config.toml
num_hidden_layers = 9
hidden_size = 512
num_attention_heads = 8
num_key_value_heads = 2
head_dim = 64
intermediate_size = 1344
vocab_size = 32768
hidden_act = "swiglu"
norm = "rmsnorm"
norm_place = "pre"
norm_eps = 1e-06
positions = "rope"
rope_theta = 10000.0
rope_fraction = 1.0
qk_norm = false
attn_scale = 0.125
bias = "none"
tie_word_embeddings = true
parallel_block = false
init = "normal"
init_std_qkv = 0.0144
init_std_o = 0.00339
init_std_up = 0.0144
init_std_down = 0.00339
optimizer = "soap_variant"
learning_rate = 0.004
beta1 = 0.95
beta2 = 0.98
weight_decay = 0.031
lr_head = 0.00522
max_grad_norm = 1.0
warmup_steps = 200
schedule = "wsd"
decay_fraction = 0.595
decay_shape = "linear"
final_lr_fraction = 0.0
batch_tokens = [131072, 262144, 393216]
max_seq_len = 1024
doc_mask = true
z_loss = 1e-05
train_tokens = 1401000000
max_steps = 5511
dataset = "wikipedia_en"
Each number is 128 + 24 x the weight over its row's rms, rounded and kept within 0 to 255. Layers, rows and columns count from 0. Numbers have three digits each. The size before them is the row's rms in percent of the matrix's.

# gate: layer 5 MLP gate, 1344x512, rms 0.182, rows 549-579, columns 448-511
# up: layer 5 MLP up, 1344x512, rms 0.188, rows 549-579, columns 448-511
# down: layer 5 MLP down (transposed), 1344x512, rms 0.182, rows 549-579, columns 448-511
gate549 100:134146135111133135150135090094143119121139114091122118133093114139108110167130121130103166178152116145102182116090166146115124108079149100135156180122144118145119151143144152124118128119105134
up549 099:111109136142170078130124154138110124107119147157148089142110114141185117120131121125108146163122133094175116118154135117131112132130136113159130166183129117086148170182123119114130156090114144
down549 097:152117096139163156113119151148104133115079123148097129151117153131096133139119153144132142116140108122107122122087112180184114126127126157174121138141099105123143100135135128159110147143134128
gate550 100:107138134147170139161135112094150150123127060146122115180118112147143145164135100117091113131143099105141090094124136098145130115166124140138124110118107162118140138125108118152098124074129113
up550 101:156135090127082110114120121138192115155113126094083131112139097143118109131121145092111127112091135145102155133142150160119136158154142166136103124151137108147152152107120097110093128099135119
down550 103:139136093177164137103131154118121098116138102116108162167141111141101098098116101164133100123135128119102106091124125136083159172129147104123135134069105126113149094136166125088143105166088093
gate551 096:129125066141119095151135147106117097157142111192129099151103137142152135103141148139159142149160139145143137119114156100138088129129152156139113146139094137084092144119142123089117136096109133
up551 098:122112103115171124099086139157095149123112169074102164131115099125099147153115175147143114143107085152127138115111181131177098141148122123170119079112124086120121124122115111137115104113103159
down551 102:126137128134158146192145160177108136107093131098102154143124132137145173104155132106124117123143110146126170080104152117129104101136125116126139159112110090121111130115101121134176068157101164
gate552 100:095123096122124107166167142111095099141110109148110104133104152100123155163165133140132157107090163121124128112130136111139115162098136127130125162130115105147121120107165114170162115142117151
up552 095:124127130145110094150110143150116124118127121153145121169110089121082134120132144147134141161113140127126120098113103098098154158148125139131116152181146131115104121143105111149126108124118162
down552 098:147115152084105142101150181133161070137127109120145135117107154122106110145103113102128168075164066111115154140082127098155111140144140127117132125109146131164113094142116088127148171116119067
gate553 097:155091145117188138125141136139100131135096127119106130092144178152167167166157137105129140166144151096137143138132154098113136131137135130129123140188136128114149107143148123111115099097094119
up553 099:124149131082117136145139119127115131135153122156167121183103133113143122138125087131147105138129154126153109140159125111130109173151130129096107093128119132146130144098153091093080183161155143
down553 102:089082116133143110139133117097102153154137120126115145105116102153076135117083130126183112092094101135047102146123129123161096113094164152106136135139125158127119118098105153126127131154122088
gate554 089:087102139140135118097159159129126111104091091113139145152087152173117090124159153152111164160149134121133145108110109144151092119119090092141119121126135127148132112171197143084085109130116076
up554 112:170131127155127158114177141111116108207133109137119129145150097135104135118118127172166170115095130158129130120157184133108127130090146126168118148102107143097132135112138114141114143103164107
down554 116:143142100132135124143166153112121135164120112129146128140133135132098127129086113173167153102185119144123113145130168151099142103130124164132139165102118140111083107084130108156089143121171141
gate555 093:112105118133116140143134111146140108110100152156135157108136138143125115120094128144125108141145133140107118154122120168119129138135132127170123135130122110117121136122119084122136160176145139
up555 095:128108158157148147130123153082106160122146127105101116123131148175123160150115126144185160113107115138157105090139173165135149105131102126119135149135132131109142135113110167112120129139136088
down555 100:114136126085141116118150193109115104090131122146131091160128135145116102137167136090124104141140131095061111134113113121125152180116108114110139144096128081069111164103132141175125150123151119
gate556 101:148147102096122132140111126112129170154148123137133118138097154123133101143113135154158088113150111121127153137151113095092124139111111135105137119131139152142148184139096099134104106116104141
up556 105:094139105083109122120121131166096117115174091105115141146119122099103112177115114108145133141117135142123150140117109133138121136180137148163129132132081117150119165154150118139134142073143088
down556 105:136142140081155160121132106147140145110159133075160123162137153157083113156137119187110109118099128183073117127122151138147115156110147119097110146127101137122111104124138132131126105143147097
gate557 102:131125176130178129108125140097179093133077138167150157133149151091117117141161123150134121161105146134147149113122145172154140126155079154103102124110112115131136090109135117059159145088100100
up557 099:129112130144120152131104143158127121114119132153155167089098142080114132146105135158092121109128092146121098148098136182108167103127160116124142146083154127124126163135122127055162094093125093
down557 101:094093127105143155100110149093106095100104088118132122106104143150135124123137106162100147138063135142117144143133125162095175157159081125119130150131141104124122183123145137107112118158123140
gate558 100:162158148144128181144118132125133135109096149156139109133136110115113122128131113131129163174133155100171126142132134137149097108063100164142143112157147157136148131144144146108113135116110118
up558 105:172093141123145152125142122134160150168065166147120149154120136104137113150150123087117090151121168102136120125147156120099112101075102116132142121128185150177103100137119118120117142140141152
down558 085:099163129106100128125134159122140094134105122129109154123143117114126155135122150148093141130195126153173145103118105134135124115135120115113121092112147131159180173157116136112134113106125140
gate559 102:122122131121130183120131104138103123158135125133136087123122163087093128096114150131123107159121136124161113111117157165149109118140103148120149152104141108105121161130163134108121056131114149
up559 110:103127137142148153144127131131157134112084127160099163180145119114152109108114162131104133125161103149108106108150131145126083132153096155124126127158129111128106102097154116113127101102130120
down559 110:110135113124153127109119138150151148087138122155160143091131132134152120098125151139131148137138149150136078150155116133162143108142112136101130139142134111153153109118109124170167164123128103
gate560 095:160145143167112179113107125136106137147106139129114120141094126156153116108108095126084136163116117125157114104117147102173122147093105136145123117169166137151094089133110130140098106139140121
up560 096:134124113132091118163147184081107144109123137143130124155094102133116120097174127085133088071127178137136134045160187145082121096100145139162121130138065122148123167143105133142160090085127123
down560 103:131140152106160163127067101108137118131152154144098082120118081132111177085119124145134130114198147118177153126105110101178144136073155156140131167142112138084136113111128069141154079121110159
gate561 101:098154114143154054092130132151106130125137090155127119177108119128131176122108163114133151134109129165119089157124151103172136141157129191108141123141094130122145164155077103134083160114096110
up561 107:127113121095127132140119135157098104118107143131137109168141138143153118121089138102171178137159149095143146132103136132171114100141110100119162172098110175151125125139111146139136140104122138
down561 099:129107088139102122141085105106130100135143101098107128122117153067105101146149142117127096144116143106141115130116114118092094158128178156171190117103132130140124107139126107100158144143132146
gate562 097:129150135112125124162095142133163155142109145105132106070123147091133136088088117126127099128106109116123125153148134140148130129138146143156107135134082130156140173155134100139169145085118098
up562 098:109118160118077132136125156151119154154152133102116143144151122100067129121094134175158098126126106124105119093137123131106159122110121116126138153137175130161122101114078135106104159156172124
down562 099:127143084170129115134101113163098125130144159144119139145147083145122132088137117112138146123092119193124156120149148112119124099133135117165119110118061053120122126159164112150077138101145088
gate563 094:148135141118142177111166122159115109072146136146081139159119078120105121072182138139129125088132084126134125141106103133121170163178135138131137127067167105128115136099098128115117110097121115
up563 099:146125129133146112142111136132131150152118093122119115133098094106129140131165189139108127135158146161160159122157145112146124165113129131067128083098093155153070121133144148142143158143145150
down563 098:142122132145132094178072146140137133144134113131134104131131144100121160143112148148089122146161134091126131089134122126209162128117171094129114133148142122079142086131140110147145113096137120
gate564 100:118130150108113114120122137190114147148130134110076137134058130135104106103126158123102100146147135100136146090114176108113104105114120115119145150119133115152098122117125123118110127156093113
up564 103:102097131114148100123145158101134076126133135145078122096115135153088102086098088130119158180168114138124137129113142133088118104159111142126126137158154152102036119114133118060117104116115138
down564 100:171153129147133153131158131127146099151133118139140128155118140114169114096116102122193142102066112128162095147107168136101198110133125127167084116112115089102107099119136123140088109087120144
gate565 084:121119143144143144161148154141109194068122103087127115132131118120093128146159124126096143130141117116140110130114112113142135097170146105107175134142121118150127130078122130097162129128141156
up565 091:193166117141136127125138134139080179154092214100163113146128139120114124125131139134146128133148119130148079169100118125135124175097148119178101131135162149116148109109090107132113088103145159
down565 084:084113123126126111130123140122107106090139096147139139084116139126137131154133103103123132123142108160110174126109132124101180137148142111108124074093121105143192135115153144163156158107193150
gate566 104:124162105136106084141129135171123148139093139073093138141163120139097119100107124140130155075133147139104139125137117114119151128091164152116175145132173175133089126139118127122164119130156163
up566 104:053147136129160101161176120129094119124120103122141166105128156145160153140143109135094165129116146162107087120138111128128111144124111131113109090154107153127096098161128115110155133143156140
down566 106:110124117125136135096131123147108126097167143129184142079160185129176152122169164128107117109207156128142144088159133086116116136136123119142112150127145138127145134132166120148139165119102114
gate567 101:096134091132094148136108113131122143170185149132118101143130132155114150150132139112086105172107148095143144128099147101150110143158087124110132139163128154112145126125105131117137106137147103
up567 101:101138118143082138121142090125138129131181176180132149084115134138126173144108123118120140111109136083133088119136155170114121109148124105147098065110117098132119130161177114164125138117116079
down567 105:117157070145118128134170131141118130131145094124129142127138124153127136121129082149078131151078135119130126152118119118095172158132130122117143112122166064151177110185134096104129123137161175
gate568 098:111111149108115123158119166113144102093132178112157096114100128140117152124129117111122105156120127168119142138107162159137135103130141147131146166126120072134137121142143104124110186143117138
up568 097:156112060120094106156117105136173155152128146164114163142135064137157128111134108133110121118143123120132113101137112142078094173132106172146134157100135136154070105137143116080141107094148107
down568 099:126105132161149120135143153173085113121147111062096154144058184164150151132161083161123129132105116163150093087115125148117106151121083110154140152149124140129099128196137134080107113114113118
gate569 097:130107130148136123118138111174143141146143155132120166124159126100118126138153149169129098192143160158134118120117132086122133075149152094122149143094138125156141146108096108062111167084125135
up569 099:146112141122111167117163108144150179145151150140134155139152138102139154185108140130106103092125110110086167135135127092104126156139132105106138122065138158123138122136132191132131133152074135
down569 100:127143144119097138157082133110165152110149137114167106125146133127093084104141091145149165113138139153127128153130121143129095171106121146173098138175123092141140127104128165173159156104127135
gate570 099:133130115101130109091165154176131072132107133105128082155157166165121114138120138128140098142156126136164153183130130152101099129151130087142097182123138194109141157083155145128146130120129128
up570 099:131101154096141114149113117148112128132197123112096115131103181126150132136129125086144123155146146117138147131120121154144086161073134118151078109120164138164138103143093111093117145114122092
down570 103:122123132140149133151119129126067145116114156088114120165115111140148154116125165156072119101144109139073155137110096149176097109157144103125179124136125111163141126145095144130140123137132113
gate571 097:111105152160111167108126161078124128123124127161093112095163122118090130159102155127094096143109121093089136126130148160103110143094151134122160134101163114107139104117138146104120116168073134
up571 102:133137133179166116113158128132100144166126130130076151123120158109135158114149128087105083116159097099120117126188096162116110165102149103123136119094154148147105099128143144119153131145117109
down571 106:128150131121141099098126141130197138106137109149120115083090072143119166121131114078127122124091149111087094125150084085158094159118101135149108109120143113113126139117113128129128095152109138
gate572 099:070148126135113087145138119181156124127144101165130128142147156158085109096168103140122109149137130166112139111114155143102082140121152123123136153082149162143118144107121098126118135161145162
up572 099:167117139145133131133150119145097166094123107143129122140127151165073105092159114135110147127119103159151115120144113130121139156129094170136138118124149110145118107129089136113109122140171133
down572 100:138179091135089119177132191103099173107110113136100114124143152130102102134136098152159117086109126147114141165088137109129105076138152129096160105153121138128135092132098119110114115156116127
gate573 093:079124131126143129152147138149086105123123147116111155129142121101098120126103143150124105179100121146119114106146130139138129156129137092157194108155136149102100141128123116140138127121106137
up573 097:151129125110143117101152140127126135143122138093094105100122118118131121149093133107149152114127132124140162159142144094174099156147073148130115146122146145135124108135133140150133086156113095
down573 104:143124136108141119111132154144111140141156158158125156169082125119154123133104125116104150154072128153122115150132118116127099100140109129107109151124111114126148115117170146136156119134091145
gate574 094:134165120096138120156109102149138104176123129104172132122099127079106112156164155120130123165131132127088135127146140090171135117108188182109140112141123171081102166110071125145162097175137128
up574 092:146157122161170141134075116124125135160102117126092096140134169112132154117071126142098129063150124123156108121123132113119141084072119099112110142128141122116118115144148116088096112116122097
down574 090:151131146115114158120153116125118074161084116136152074121119187126170131154153138102084098117071142114141158131124107132128139169132143096102157125087158130142103107162135139131127109129114120
gate575 100:101155132135144076142114182107133134149123143135125090136134118122139134131147132143166132090133144118111117143070128079143107193111125150148091099134153115131109093104134143119121086118146148
up575 104:132131163141168094145172144150114149135116164094143119132095153126145126100128147122138140141103122135105118163122151113145130095099123137123107157148140136116154130127156132145112106148058160
down575 098:152133115120130161103106152146134136075120129159136141184115121114105093108191135110145141151151143087150169135140156079137125095121122118127066143146104153144154097149116101120115145127145142
gate576 098:113130119128123124130150105143180158160121106136104148163135147112098132088128101163164108139127176138114103142142113112124137126129061120126151120115151124134168160108113110179157122108108130
up576 097:129133121102137133102095134124132156105108088143151127137148129115155119159128157119108134112125143142143178141164135099123144148146175122097120131159144121136099128088084097102133118110106151
down576 099:171108130100100153113140133123107138112133131144050111129135130159169135111175174113094099166147096124134097129112141115109131117113122137117102130116114134145089104151111105120135126146171164
gate577 097:144145101169104135118120128073087098152117163139083103139163142174100090073177132077076165129115171133114114100120111164163136167104143120176126095152134130140155126161157113129140111105118163
up577 103:108138138181130115097134126110148134132097065118175140115120124168128064116076133188127112136141131102153145159094148124115133107140153079105166146143101122095135165144141080110106135113148099
down577 100:133131112111104142131136124112100124111093118087163114103151100167128144155116112168165120154145117136119152122139124130163151100107133122122130121113136115134116137142127092125094128127142145
gate578 094:151114082134131118073120135114109081127168169122147141140125156139135113141155113143101174144128157143097088168149130107125111166137171170145155103126137116129095135130111114108164138095109161
up578 098:133139156147114105128119098096139137142184128119148105110098134147160121114141110139115139104129138086143095084174111097139170141147129115112150134148119154108074170099098072129112191136102159
down578 094:108137093128065145143177105123112157112087105130126160096131140092151117171123147153130121126111134149135133111126145126091109086157156090147134138107135186141091144106111109140095137081103151
gate579 089:117105133148128125148156122140176135089142126119134136148141121172088123125157125108140119096171126104091175161159155147128113108136150109126147129126136125147116120109149175109156160170139141
up579 090:122158137121146074143124117123142134085117112167132150146144152119158099127156117119125139156142117113151099118145076127140168120105096159087137097145158131135164128181116124144107109130165106
down579 096:168126185123106130103145129139114107106158132130121108103100105120133150087160094119122119152125144099136105132188113164126120124153100150133163119124101114113126128114112128124108138150134097